python train.py --norm_place="pre" --qk_norm=true --parallel_block=false --init_std_qkv=0.0806 --init_std_down=0.0
Each number is 128 + 32 x the weight over its row's rms, rounded and kept within 0 to 255. Layers, rows and columns count from 0. The size above them is the row's rms in percent of the matrix's.

# layer 3 MLP up, 1024x256, rms 0.103, rows 162-188, columns 128-255
size [ 97  92  98  99  99 106 104 104  88  89  99  93 105  97 109 114 103 108 112  96 103 104  95 105 105 101 108]
[[139 125 110 115 162 113  80 106  98 160  98 139 129 163 152 127 153  54  95 104 118 144 139 120  83 134 144 168 115  94  78 133 150 113 151 170 120 117 131 128  89 123 124 155 141 136 151 102 139 165  67 107 176 145 169 150 127 186  96  97 149 147 139 118 169 157 171 126 105 138 123 146 127 121 162 107 111 175 114 162 158 183 123 118 169  67  84 110  96  96 143 110 115 129  94 174 118  77 155  82 189 131 124 162 118  99 136 137 116 138 112 179 151 132 125 142 159  86 119 155  77 128 150 124 138 166 113 117]
 [122 138 101 166 108 134 111 164 152 185  92 126 129 117 107 151 177 129 137 154 102 145 114 133 135 171 191 143  94  94 124 149 140  89  96 197 122 170 105 131 188 122 127 146 119 179 154 168 162 132 114 188 190  88  81 203 154 112 153 190 154  94 175 119 101 136 153  82 220  91  95 116 137 146 186 124 130 107 162 109 181 105 100 128  90  84 116 116 134 123  98 134 133 135  81 147 116 115 143 180 133 102 137 109 162  83 116 120 100 156 140 165  88 132 160 104 178 173  83 132 129 232 115 154 136 109  60 124]
 [140 153 132 114 152 152  88 193  70 171 109 174  60 129  79 164  70 177 152 162  71 164 131 132 141 151 138 134 116  79  63 160 125 144 126  99  97 139 118 131 151 109 152 124 112 148 114 167  63 101 136 149 140 129 162  97 166  72 172 134 123  94 165 133 113 211 134 122 158 183 131 163 205 152 137 127 127 105 156 142 181 123 100 109 128 152 165 113 110 195 175 109 137 146 112 173 143  54 113 139 134  94 138 130 153  92  76 119 115 167  96 163 127 146 150 136 111 140 108 104  86  70 155 202 115  92 115 130]
 [104 159 148 141 104 130 137 132  95 140 100 165 183  98 109  92 189 158 118 129 161 158 111 127 149 145 130  78 105 156 120 170 117 102 135 102 129 134 114 110 118 139 161  98 125 150 143 132  82  83 104 114 134 192 124 142 163  51  69 119 177  86 148 135  69 126 190 179 146 124  94  52 150  73 115 112 156 146 117 133 154 105  92 113  99 173 114 137 169 182  44  97 172 161 132 167 164 117 161 146  71  70 137 100 131  95  96 107  80 151  87 126 137 142 125 112 102 168 134 161 115 169 171 108 144  98  81 114]
 [102  74 106 215 120 130  98 186  91 182 138 155 107 114 133 150 130  96 112 130 125 137 122 156 118 116 185 179  89 149  63 134 168 124  83 112  95 161 116 202 116  88 163  96 117 112 193 117 137  98 141 163 179 150 131 110 136 162 119 174 122  99 128 135  99 123 138 151 114 127 120 107 100 117 155 115 153 149 137 123 136 125 138 119 156 176 102 165 166 146  70  89 152 139 142 147 125 106 156 195 123 106 114 131 230 114 152 129 108 114  57 171 137 149 145 161  64 169 174 169  73 133 155  78 182 110  87 146]
 [ 61 148 130 131 143 167 104 149 119 137 116 201 169 116 117  70 142  85  89 139  65 145  94 116 139 102 136 107 148  52 133 149 144 142 101 105 111 109 100 149 125 121 163  86  99 161 114 134 182 136 113 158 163  85 153 124 133 158 172 186 128 112 106  60 128 149 153  99 135 119  90 132 155 110 139 114 115 143 137 124 151 134  61 133 189 143 128 143 155 138  43  70 115  84  79  83 162  99 181 162  56  93 208  86 180  94  60  98 103 165 187 193 187 156 134 137 108 104  97 148 123 135 118 135 132 142  67 179]
 [140 131 106 158 143 121 146 159 164 183 111 205 174 172 173 133 140 163 152 146 158 125 160 170  83 109 131 150  73 135 187  93 148 127 134 120 132 142 103  99 120 131 122 165 106  73 152 143 152  99 156 200 142 103  85 124 146 100 165 159 136  56 116  86 110  70 157 120 173 105 108 115 188  86 129  87 146 163 161 169 205 140 113 115  96 114 121 155 171 155 131  94 159 128 100 121 117 118 153 102 137 158 120  80 189 159 138 104 108 109 161 131 163 145 126 121 112 140 174 178 119 145 149 105 110 121  44 156]
 [101 103 131  95 185  95 130 122  89 176 126 144 101 124 142 169 172 104 111 145 112 104 164 128 108 186 118 137 111  73 147 135 164 178 114 157 154 153 105 109 119 126 130 164 108 112 171 170  81 177 124 119 207 134 153 101 141  89  92 157 145 163  70 122 128 151 150 127  88  98 179 138 132  93 100 127 141 133 156 193 181 199  49 121 191  97 171 154 124  97 156 119  91 103 114 157 144  89 158 110  97 106 137 156 108  42 156 112  74 111 119 206  88 197 114 187 127 153 100 151 145 174 158 120 128  72  85 129]
 [103 133 151 174 131 121 127 177 161 163  85 112 119 133  72 126 152  99 184 110  86 146 119 114 105 151 156 116 116 100 101 141 174  85 112 152 119 194 182 113 172 138 162 167 117 126 131 164  91  90  76 191 158  79 137 124 151  82 152 213 120  98 132 138 145 100 161 162 154  77 160 167 107 150 125  81 109 105 201 104 138 143 124  92 116  48 140 156 179 123 100 131 134 145 155 164 133  98 171 140 149  91 167 149 135  45  95 136 100 136 153 170 123 120 207 172 161 152 108 163 164 209  94 133 156 118  86 114]
 [140 114 125 157 126  99 114 181 102 146 149 131 141 111 102 100 106  96 111 155  76 131 122 140 153 157 137 153 110 113  98 158 195 172 109 148 162 205  98 138 146 122 147 103  95 101  79 154 146  97 133 169  85 173 125 146 157 119 132 161 150 153  92 111 143 129 110  72 156 119 214 112 131 127  78 100 124 133  92 177 112 106 181 149 151 150 113 118 109 186 130 117 160  86 107 160 123  84 140 127 127  53 145 103 126 121 185 149 114 122 106 202 114 124 130 120 109 127 119 111 150 171 116 127 172 186  75 160]
 [ 84 125  66 198 115 134 142 110 104 119 171 140 158 145 152 154 143 102  98  90  52 180 136  65 128 114 151 117 130 122  91 148 135 125 106 129 124 164 148 148 149 142 126 126 150 102 143 132 193  82 138 145 111 133  70 155 162 111  99 122 111 110  93 136 204 157 123 121 147 148 138 125 122 103 125  96 174 121 121 176 185  88 126 115 141 110 120  60 119 100 108 130 144  50  94  81 156 110 170 127 119 107 121 184 174 128  83 163 120 103 158 170  87  83 181  84  47 164  76 145  59 113 127 108 147 124 143  76]
 [133 117 178 125 153 104  76 186 161 158 121  85 148 125 124  45 128 156 138 205  69 135 134 116  82 137  90 111 155  85  90  97 121 125  96  93 120 106  57 181 149 114 130 129 131 152 103 124 109  39 132 117 107  78 132 150 148 112  85 134 144 151  63 166 131 104 129 167 134 108 155 162  73  71  86  88 152  95 147  87 179 118  88 104 102 104  70 101 128 109  96 104 143  96  77 159 157 102 190 132 143 118 132 173 141 104 117 114  78 146 125 133  65 122 122 154 145 153 154 102  71 110 111 130 159 118 150 166]
 [110 119 128 113 166 189  90 103 111 115 131 117 113 174 137 181 149  91 122 170 134 203 172 116 142 120 140  79  85  84 114 173 145 196 105 168 147 145 143 136 121  75 106 122  97 152 147 163 124 124 136 157  92 162  95 167 134 102 115 152 155 145 147 165  98 170 140 132 118 109 106 126 114  81 126 135 141 107 126 119  96 120 144  76 155  79 108 139 150 165 153  45 115 197 110 183 142 132 182 126 139 139 152 152 171  35 162 122 110 147  89 144 112 168 177 132 146 169 124 172 138 104 167 187 193 176 126 140]
 [ 80 145 123 148  91 143 125 107 131 227 128 182 127 137 101 123  85 144 128 115 143 154 130 107  71 104  90 112 130 146 142 126 150  61 101 112 153 117 144 111 135 140 100 104 112 133 146  98 139  66 130  89 150 140 146 167 163 123 191 167 154 144 112  86 139 160 164 124 118 125 105 146 165  85 127  92 112 109 123 174 169  58 124  86  97 202 152  86 139  95 124 114 158 116 107 154 116  95 182 121 140  48 125  91 220 121 141 141  64  45 148 134  67 142 140  79 140  98 129 136  94 116 147 116 113 125  77 135]
 [204 117 155 126  80  95  75 206 122 103  77 117 122 120 133 128  90 148  91 127  85 159 149  89 157 171 168 109  62 112 120 144 133  92 134 151 125 173 116 177 132 122 102 149  24 177 163 126  86 111 135 114 113  94 119 128 144  84 103 176 175 142 128  95 162  64 171 138 112 153 102 140 136 151 144 106 117  91 206 176 127 122 140 112 149 131 121 124 170 191 140 103 125 150 152 184 129  95 124 120 151 110 177 119 140  22 140 124 108  99 133 123 125 178 153 112 111 140 106 135  92 157 141 153 132 142  30 170]
 [ 82 162 116  86 129 174  80 108 123 218  83 155 160  92 131 110 153  81 195 184  81 101 132 128  32 101 170 115 150  73 153 108 203 108 113  70 122 142 121 134 106 155 151 115 129 169 131 123 149 100 148 120 126 143 191 207 148  81 125  78 107 100 117 144 150 116 136 161 157 119 185 180  75  99 108 101 168 111 113 161 184 134 108 102 121 116  70 144 170 148 130  94 103 136 141 155 197 100 129  91 135 104 184 112 144 116  79 100 122 105 156 155  90 158 158 175 114 166  90 142  90 100 196 153 111 141  51 124]
 [153 137 117 145 143 126 148 191  72 136  66  76 125 105 134 121 133  81 141 138  86 132 144 130 126 140  84 169 137  74  97 112 110  98 101 135 135 142 164 177  89  98 164 121 101 102 143 141 133 108  72 152  99 148 127 153  77 172 100 146 134 106 122  86 211 121 167 165 143 120 133 123 168 133 159  97 163 149 185 179 172 135 125 150 119 144  96 111 109 151 178 105 153 132 100 131 132  85 132 130 142 133 144 140 178 130  87  88 122  64 118 185 127 185 142 182 176 137 155 171 119 137 130  96 170  99 158 142]
 [116 117 118 150 101 118  86 141 130 122 116  89 168 129  63  76 156 140  98 119 134 155  90 167 126 136 121 154 157  73 160 166 157 154 130  73  98 119 128 147 114  94 136  70  39 148  84 160  85 120 131 120 131  79 103 145 165 107  83 147 152  89 128 157 155 162 126  96 129 179 109 157  80  56 192 133  68 112 127 145 136 180  98 113 162  51 168 120 162 149 147 113 126 118  95  84 128  78 123 121 166  72 146 137 126  76 107 135 122  78 129 154  69  97 140 138  85 164  70 140 108 169 130 134  98 158 109  98]
 [105 130  97  76 114 138  80 166 135 150 113  56 183 109 103  75 155 135  78 110 118 156 185 111 110  94  87 130 141  66  77 119 137 170 124 130 118 125 150 123 177  96  81 130  86 151 103 139  87 156 100  89 176 143 173 151 162  83 161 196 151 138 125  98 110  79 104 143 139  96 120 137 155 127 117 119 133 123 142 124 166 124 130 111 118 119 143 113 166 165  96 118 119 123 145  93 137  66 119 155 124  55 144 117 175  90 127  78 133 150 106 138 111 148 101 159 172 143 115 151 161 184 127 128 123 162 128 149]
 [109 138 161 151 103 132  70 178 163 145  86 156 166 152 136 191 139  76 102 137 136 183 169 140 127 161 112 129  50  76  66  98 101 103 150 151 113 124 133 130 170 117 158  98 100 173 164 127 128 119 114  87  68  68 156 171 186 124 171 125 136 126 159 169 194 155 160 133 131 131 110  97 136 129 118 123 120 200 179 125 115 146 109  91 177 143 150 162 133 155  57  87 145 215 121 172 130  87 125 150 173 131 166  89 224 131  97 123 118 111  99 131 145 152 164 125  78 124 101 142 161 110 128 169 143 129 132 132]
 [182 119 130 113 111 189 114 118 180 166 109 147 157 148  71  99 122  77 151 228  51 175 117 152  97 148 141 173 118 116  99 151 105 120 134 100 143 128 101 119 181  98 130  93  90 133 108 141 160 149  98 196 180  73 187 129 159 132 138 173  86  83  71 115 193 174 124 122 168 167  90 145 169  98 140 121 151 124 112 132 119 153 177 113 148 109 119 129 106 141 115  89 160  94 114  83 137  75 170 145 152 124 189 139 146 162 129 128 139 150 121 126 114  97 120 134 127 121 110 200  74 178 153 133 194 116 159 193]
 [ 95  99 129 108  99 120 120 159  88 114 115 120 103 131 124 103  95  55  98 160 149 171 157 160 164 119 164  89 102  40 147 141 128  92 181 102 126 149 146 160 135 131 165  67  90 107 135 157 111 162  69 125 133 138  75 198 134 117 134 156 153 152 105  97 121 109 127  92 123 152 133 145 112  87 115 146  80 153 106  93 143 126  94  79 188  67 138  93 160 134 130 113 158  38  64 156 172  77 171  95 165 111 136  95 144  59 106 141 131  82 130 139 139 166 128 142 129 192  90 138 153 192 148 135 142 188 141 167]
 [168 161  90 101 152 134 141 145 165 153 137 143  92 150 158  51 110  78 136 155 133 160 106 141 121  81 106  62 120 141 148 141  98 116 103 186 121 123 147  77 139 110 117 170 131 164 101 202  76 121 119 172 119 137 146 160 155 111 180 160 125  86 108 142 185 114 102 144 140 114 155 103 107 150 123 109 196  65 137 170 179 123 107  90  93 144 165 128 112 108 146  75 161 105  78 140 132 104 151 150 122 131 136 120 101 100 162 169 118 133 136 178 137 113 105  79  70 186 140 147 132 135 134 119 202 124 154 112]
 [131 150  93 141 121  97 107 121 101 159  78  79 109 102 145 210 161 141  83 134  96 124 205 120  84 151 103 123 125  99  92 142 157 146 174  85 196 164 149 101 154  98 161  87 131 122 119  88 140 153 118 175 123 109 157 205 132  91 186 172 155 151 131 160  74 107 200 109 174 123 111 136  74  89 114  85 123 128 120 144 132 155 115  94 121 119 136 114 111 165 132 120 124 100 105 142 147 101 127  92 113  75 150 112 138 102 153  94  92 110 105 150 101 121  99 139 122 184 152 132 158 149 171 122 181 105 123 154]
 [125 147 138  92  85 147  89 165 139 160 113 145  93  95 152 152  97 121 149 149 133 151 122  92  61 143 120 121 113  44  87 148 146 114 144  92 138 255 125 188 137 130  80  97 145  84 126 132 150 123 185 152 135 189 143 155 174 124 152 109 137  96  68 172 114 148 123 127 114 157 122 105 126  99 136 115 132 153 143 125 152 169 122 114 150  63 155 109 116 135 159 105 121 104 147 128 138 152 152 144 141 145 136 135 194  62 130 140 112  97 149 149 116 119 169 160 118 118 142 118  75 147 123  59 134 158 115 150]
 [138 131 130 105 145 170 137 101  94 137 165 189 105 110 118  65 203 124 143 185  73 174 125  82 141 153 151 105 179  83 145 116 152  84 119 148 121 142  70 184 117  86 105  80 153 109 113  96 141  90  64 130 105 107 132 144 112  98 158  76 128 127 135 106 195 164 100 105 141  84 159 169 111 128 180 146 173 135 173 111  70 166  88 102 127 100  92 102 108 125 113  51 138 134 130 147 143  98 147 147  97 109 141 104 139 118 151 142  83 100 127 140  95 221 184 167 114  85 115 146 119 129 140 185 154 105 119  70]
 [147 137 119 144 123 181 130 105 190 215 115 193  89 148 130 158  94 149 134 148 117 152 115 108 106 145 136 136 134  98 174 151 151 147 194 137 169 201 120  73  85 135 143 179 120 154 101 126 163 137 132 114 153 147 136 107 159 132 104 147 149 113 122 113 183 106 142 147 209 108 109 193 139  99 149  85 103 119 188 154  99 145 139 110 111 118  93 112 110 148 125 109 208 142 130 113 118  99 165 205 120 139 179 118 138 132 110  85 145  63 150 176 123 118 204 158 161 119 160  89 143 152 172 136 115 122  68 143]]
# layer 3 MLP down (transposed), 1024x256, rms 0.0924, rows 162-188, columns 128-255
size [ 96  96 101 100 102 103 104 102  96  98  98  94 104  99 105 110 101 105 108  99 103 106 101 105 105 104 107]
[[122  88 112 145 196 134 135  83 174 123 126  74 152 133  83 194  95 172 103 126 105 167  93 141 117 194  97 156 196 122 166 112 213 128 149 107 169 191  88 106 101 136  54 140  98 126 182 104 135  85  84 106 115 187  90 107 101  81 114 134 149 147 126 132 153 128 110  84 118 129 100 148  91 119 136 105 168 124 148 138 132  99 144 128 157 148 100 182 198 103 165 191 113  86  95 141 113 124 134 132 146 155 130 153 122 137 134 209 154 166 117 119 122 110 160 136 120  87 126 116 139 105  82 101 105 131 110 124]
 [131  90  74 153 116 144 115 106  98 137  83  73 146 152  92 144 126  56  99 133 140 182 175  89  97 122 122 147 156 162 134 132 103 125  88  94 113 103 139 103  92 111 122 133 104  78 157 155 147 166 103 152 123 197  77  95 203 112  85 102 140 148 102 120 177 168 159 142 133 121 207 119 117  97  74 141 109  99  84 180 137 155 203 134 131 186 105 107 150 185  72 108 111 154  79 145 156 153 135 118 135 127 181  87 163 148 115 122 128 151 132 102 110 159  82 101 141 110 139 145  92 101 160 197 190 187 149  79]
 [138 114  58  62 162 187 162 168 117 143 149 128 119  84 113  93  88 159 138 134 129  81 132 105 139 141  90 156 189 116 103 195 139 169 176  72 173  80  86 185  94 120 162 109 137 103  94 165 166 200 157 180  99 163 125 146 151 106 149 110 108 111 114  93 190  97 145 169 138 153  88 163 100  71 130  93 108 107  92  87 133 147 123 161 163  95 126 126 115 149 140 159  83 137 127 124 154 144 149 136 130 126 149  95 117 114 165  89 116 139 100 134 174 143 173 150 119 176  94 174 101 118 110 142 130 137 148 170]
 [131 128 102 123 130 128 168 134 129 101 181 138 164  94  82  90 181 110 102 133 119 145 144  93  88 140 127 112  78  97  77 155 189 131 110 170 124 134  64 121 194 143  66 107 100 121  85 129 109  35 148 131 132 103 125 158  87 124 135  97 131 114  86 112 114 112 155 184 163  77 106 108 133 113 155 133  87 128 143 131 129 112  87 160  92 171 128 136 103 192 143 108 131 150 117 188 104 110  87 195 137 118 121 144 111 103 112 106 110  99  87 146 131 156 116 146 102 130 102  88 142 176 119 150 125 188  70  97]
 [114 125  65 138 131 111  87 121 109 102 105 103  88 100 156 114  92 167 115 126 120 127 117 161 120  69 173 103 130 105 184 147 157  97 100  69 132 129 119 140 153 101 105 178 141 156  92 129  96 129 141 162 126 126 161 180  60 117 165 164 129  93 138 186 166 104 129  98 154 152 177 125 165  70 143 127 172  84 137 173 135 111 121 105 167  71 123 103 112  81 140 127 110 119  86 116 168 122 147 137  69 190 105 176 140 159 125 144 101 105 123 157 156 188  98 171 160 132 195  75  89 181 160  91 137 103 132 180]
 [119 114 125 153 190 155 136  90 105 112 161 127 150 110  96  88 128 110 163 157 191 119  95 153  95 107 123 117 110 126 191  73 136 113 161 102  76 189 102  95 120  59 159  92 162  84 112 178 130  94  75 153 120 129 159 127  93 167  68 153 143 148 101 130 132 161 192 157 141 142 143  97 136 171 163 126  99 156  99 103 141 115 151 156 136  99 131 151  82 129 197 100  63 118 148 105  94 127  80  87  93 124 118 106  74 167  85 155 142 175 113 149 181 176 133 105 154  86 124  80  92 112 130 133 105 149 113 108]
 [147 162 111 138 132 158 129  74  98 165 140 151 141 160 111 199 123 127 156 128 113 200 160 103  77 136 140 154 111 133 125 140 121 148 162 139 152  78 142 156 146  83 131  87 194  87  69 114 100 131 154 134 159 104 179 148  97 141 114  78 110 116 199 110  92 172 131  57 124 113 168  72  83 132 130 149  97 201 118 124 109 102 140 140 101 115 118 148 133  61  81  94  45  91 117 129  68 135  77 154  98 149 161 127 165 118 108 177 132  95  99 108 121 111 104 148 159 118 113 125 145 176 111 168 180 170 180 157]
 [168 128 137 119 127 160 109 107 101  85 162 151 127 109 120  83 116 161 126 128 105 143 131 142 143 165 128 155 129 118 146 148 127 165 120 164  97 137 111 121  78 106  65 103  95 110 128 117 188 165 150  91 154 108 106 171 193 140 160 129 101  83 134 120 158 116  92 149 126 135 107 114 132 130 137 209 126 117  86 134 143 128 161 110 120 140 177 196 162  92 158  28 148 133 102 137 144  36 166  77 107 174 152 104 163 106 138 158 182 153  72 174 169 112 182  41 101 124 144 143  87 136 143 138 130 126 126 101]
 [114 132  94 162  92 153 114 143 102 145  94  76 173 134 100 120 137 119 129 117 111 128 138 140 137 179 130 116 150 164 110 149 120 106 111 130 110 128 193 158 123 152 115 172 189 134 127 202 160 205 146 155 102 210  77 143 125 202 169 138 121 130  84 117 135 127 106 167 183 122 162 117  95 167  70 177 119  91 131 155 148 153 209 148  98 174 153  74 118 112  67 134 140 140 113 159 134 151 149 120 164 124 132 127 124 145 109 139 139 142 115 143  71 153 133 155 178 128 114 126 170  99 141 187 117 174 207 100]
 [114 141 134 148  92  59 157 180 155 115 194 118 101 106 144  99 101 149  92 135  99  62 160 161 147 154 135 128 130 156 117 136 125 158  97 129 165 128 169 172 129  84 136 112 120  68  93 210 141 116 115  72 111 141  13 129 158 122 123 191 102 176 138  95  82 131  71 168 167 120 123 149 191  99 152 115  81  99  65 130 127 154 104 141 134 142 129 127 100 171 122 104 109  64 128 121  72 113 124  98 121 125 114 133 148 130 109 114 136 158 118 139 152  99  95 116 144 157 115  91 143 145  99 160 156 165  83  89]
 [ 83 128 123 125  77 109 155 151 120 125 117 142 137  90 140 147 168 165 119 170 125 116 144 127 155 114 116  90 141  90 120 165  97 158 154 137 160  85 146 108 100 167 180  43  91  82 206 133 141  77 188 169 150 112 104 120 149 158 148 113 131 109 121  77 134 114  86 129 148 186 193 172 214 157 107 104 182 170 107 167 144 140 149 142 116 118  84 110  75 129  92 173 116 110 114 128 173 166 113 136 118  72 170 123 131 128  69  73 129 112 136  48 165 126 190 135 144 155 133 107 111 142 165 140 146  56 113  30]
 [146  94 147 144  97 186 157 120 137 132  92  92 107 131 120 177  93 165 100 130 161 187 181  97 146 173 151  79 146 176 152 100  67 111  55 131 120 127 175 154 143 178 120 106 205 103 110 116  59 121 149  81  86  69  97 143  95 153 133 115 144 139 125  97 124 132 103 111 181 159 128 139  80 125 138 132 158 136 165 140 137 120 131 156 164 112 124 122 141 121 190 155 109  99 158 132 152 157 152 139 119 117 130 102 123 154 157 137 140 120 157 143 133 129 179 126 145 163 185  77 157 139  78  47 152 109 180 174]
 [143 168 128 120 150 169 146 116 136 136 133  96  75 151 157 101 115  94  70 114 163  94 146 169  83 116 146 117 173 100 127 180 122 108  63  90  86 113 161  57  80 167 160 118 166 134 133 171 176 176 192 206 161 111 165 148 139 153 136 117 114 144  61 103 134 153 116 144  75 109 136 117 132 119 142 134 144  88 111  97 134 158 198 111 125 174  78 178 141 167 178  73 119 173 125  63 125 101 100 133 149 163 149 115 117 141 142 107 154 123 148 107 145  87 123 107 154 117  59 173 112 103 162  91 167 139 156  98]
 [106 119  98 107 132 152  88 158 175 157 157 119 178 110 161  55 145 155 166 114 137 186  62 157 122 125  86  80 175 143 102 154 130 214 182 140 113 111 184 157 112 116 123 111  69 154 183 161 132 112 129 137 163 159 139 149 110 166  74 159 130 161 147 143 109 150 138 128 141  89 143 147  93 138  69 156 122  90  96 120 153 110 147 110  74 114 144  85 137 148 115 110 105 142 128  68 108 107 114  73  63 155 180  68 132 221 170 135 101 163 143  90 150 127 113 118 104 135 118  93 149  90  82 121 156 130 123 117]
 [141 101 131  79  82  68 115 149 180 139 155 116 186 139 152 121  79 171 143  68 185 119  79 131 168 138 169 139 137  81 160 115 100 141 158 129 189 193 135 118  73 127 115 122 119 118 140 108 104 135 139  95 127 176 123 121 129  85 114 113 142 163  80 171 150 173  38  97  69 159 120 118 136 129 126 166  86 146 104 122 112 118 157 134  88  98 110 164  87 103 107 141 112  94 123  88  95 182 110 158 140 179 124  66 112  92 119 121 182 108 112  97 170 131 119 160  78 135 141  86 168  98  80 136 110 133 126 137]
 [154 125  84 144 116 168 149 136 166 155 155 159 145 102 200  88 153 133 132 200 151 118 102  75  95 167 158 111 116 113 142  68 126 175 148 159 115 131 100 132 137 110 130  51 116 163 135 167 173 148 141 148 113 140 145 117 112 132 138 172 152 109 125 191  97 132 129  75  87 157 146 119 124 129 161 158  79 141 146 114  76 156 141 117 112  94  74 125 131 162  88 131 121 110 155  96 105  95 122 163 109 172 108 142  90  96 170 129 160  98 124  74 158 112 117 128  69 140 142 146 149 107 154  71  98 122  86 141]
 [114  96 128 159 118 104 166 108 202 108 144 125  46 125 124 100 171  97 100 101  70  93 124 131  74  75  90  65  96 161 131 143  87 145 122  44 178 131 160 118 174 185 142 159 129 197 137 146 124 113 147 102 133 131 139 180 151 108 125 136 197 166 112 121  92 176 137 111 143  85 119 152  91 112 140 150 128 187 163 171 121 133  93 192  91 139 111 198 131 152 104  41 129 144 177 116 102 156 120  91 141 169  86 115 156 168 118 112 132  56 119  92 161 162 107 100 124  93 162 100 124 165 104 156 125 173 146  95]
 [109  82 107 103 158 144  83 131 127 101 113 132 180 138  99 111  80  86 105  88 151 167 135  89 155 168 150  92 126 139 151 108 133 134 110 146 176  83 129 104  78  69 151 129 102 130  88 110 117 113 174 154 187 137 115  88  81 100 183 138  72 137 145 151 102 111  88 136 161 111 120 128 122 177 139 157 128  71 134 156 129 122  96 123 116 114 119 137 167 150 158 153 183 100 175 199 130 103 143 196 135 165  82 130 217 107 140 152 100 128 134 143 148  72 126 170 128  91 156 166 100 116 109 147 143 118 169 138]
 [127 120 108 148 144 139 137 175 138 136 115 123 173 103 120 175  93  75 125 142 155  73 155 109 135  83 159 166 172  95 115 137  62 142 102 105 152 130 146 153 148 165  83 144  39 137 122 117  97 122 116 181  57 128 141 128 148 100  42 122 103  83 131 134 154 149  84 124 148 142 164 128 124  98 127 136 138 163 136 152 140 142 138 147 122  73 136 110 191 157  89  80 187 165 105 125 158 139 128 103 134 192 177 107  63 119 166 140 105  98 126 113 113 129 100 168 142 122 139 157 191  93 119 105 142  86  80  69]
 [148 100 172  78 139 140 133 119 154 115 157 115  63 140 105 184  69 140 137 165 157 135 106 165 112 103  93  91 180  83 170 179 100 118 133 196 121 167 104 116 100 136  71 153  89 162 117  97 158 100 171 172 134  88 103 132  95 135 184 127 180 197 120 115 150 165 145 152 124 157 121 133 138 218 120 140 164 147  86  91 127 127 116 116 143 158  91 144 124 177 147  73 126 152 155 155 132 111 154 130 126 103 122 143 149 166 170 102 166 127 135 113 162 199 171 149 116 105  89  81 159 122 126 153  99 136 150 147]
 [109 121 196 112 130  85 125 131 160  89 101 117 140 126 103  96 100 112 130 162 150 122 118 155  92 112 154 134 152 164  88 121  79 127 132 155  98 160 111 118 183 133 114 121  94 153  59 131 149 167 122 177 112  88 119 135  98 157 107  92 151 142  82  75 105  84 186 117 173  72 177 152 142 109 163 146 174 173 110 103 102 160 130 173  93 104 101 122 137 147 147 168 140 123  82  54  89 132 123 125  96  61 173  77 106 126 147  98  99 139  78 151 166 112 147 113 180 173 128 138 211 113  88 152 135 130 120 110]
 [ 95 145 105 171 159 145 165 127 110 120 152 166 164 144 172 109 170 123 102 171 169 175 142 117  71 121 170 112  95 133 189 127 157  90  79 174 135  73  98 150 138 170  86 161  88 191 177 111 168 142 139 120 167 143 127 145 140 154 129 101  88 108 131 217 117  65 150 151  76 138 144 139 162 107 119  98 161 102 138 110 125  99 218 129 146 131 132 170 139 156 136 167 147 126  98 118  99 131  93 152  96 175 183 112 140 100  59 132 166 101  98 139 176 120 102 181 113 130 145 113 115 137  62 165 149 151  89 152]
 [157  97 110 119 155  93 114  87 164 161 134 145 124 159 121 113 123 151  58 176  68 105 162 144 195 140  89 191 176 151 168 173 139 127  99  97 125 121 174 100 138 163 157 147  90  97  90 200 102 171 138 123 102 119 134  61 136 141 148  92 108  86  90 191 140 134  83 115 151 120  93 152 145 165 120 143 134  85 103 128  98 124  78 165 108 195 111 115 190 177 178 134  88 139  85 126 162 167  90 120 141 102 148 110 106 120 179  50 113  89 120  94 125 125 143 126 113 168 110 119 127 178 165 153 142 111 179 144]
 [155 142 188 124  84  60 126 172 156 146 188 117 158 121 188 144 192 122 141  94 173 117  84 160 193 147 214 175 154  94 126  93 160  68  82  99 143 143 121  75  81 144  71 179 124 120 109 111 209 142  44 107  60 134 139 140 136 134 137 125 145 136 116 138 157 139 160 150 172 176 143  84 111 146 117 109  96 144 110 110 100 164 111 122 141 131 123 113 126 205  96 170  99 107 100 134  97 119 125 102 143 146 156  75 123 152 114 130 166 125 132 130 148  90 144  83 142 134 132 134 153 132 112 119  69 217 128 116]
 [140 121 111 115 111 183 164  69 155 193 177 174 161  81 129 131  86 115 121 117 179  99 156 104 142  85 120 188 184 130 100 105 176 135 156 127  55 113  74 222 109  98  96  64 126 147 101 143 114 101 156 134 133 140 126 103 136  85 117 120 137 126 135 166 149 130 130 201 113 129  94 102 105 145 165  86 107 178 103 104 118 154 114 166 118  86 160 110 166 141 118 186 180  73 161 173 122 142  97 112 211 120 117 143 110 105 106 127 116  99 129 166 140  96 189 114 106 138 173  94 100 168 136 136 163  71 112 108]
 [158  64 106 129 105 109 106 167 123  77 203 138 190 124 132 141 158 108 148 138  96 112 122 171 125  89 127  69  40 149 189 136 142  80 131  87 175  99 104 154 143 150  62  88  98 130 128 132 144 112 137  92 102 179 105 160  88 104 193 128 144 144 113 120 128  91  98 139  76 130 108 156 135  91 157 179 115  73  84  94 136 173 104 130  74 185 115 124 157  94 168  86 115 131 142  89 114 152 122 127 108 142  99 129 111  78 153 153 161 112  90 185 111 114  99 174  72 108 142 175 165 146 124 143 143 106 139 121]
 [143 121  87 108 134 101 158  57 103  92 135 104 163 158 146 175 146 107  95 105 135 193 126 159 159 117 117  80  66  96 125  74 134 163 129 123 125 160 139  74  89 180 139 117 157 131  71  85 167 167 118 123 168 156  71 112 161 190 161  98 103 209  87 110 139 115 104 128 154  90 123 133 150 107 104  98  97 122  82  46 136 139 130 143  93 174 168 148  79 153 175 200  60  98 153 103  66 186  96 123 140 115 154 136  73 187 154 169 139  88  63 180 118 161  63 126 127 156 164 161 128 138 125 173 172 112 116 107]]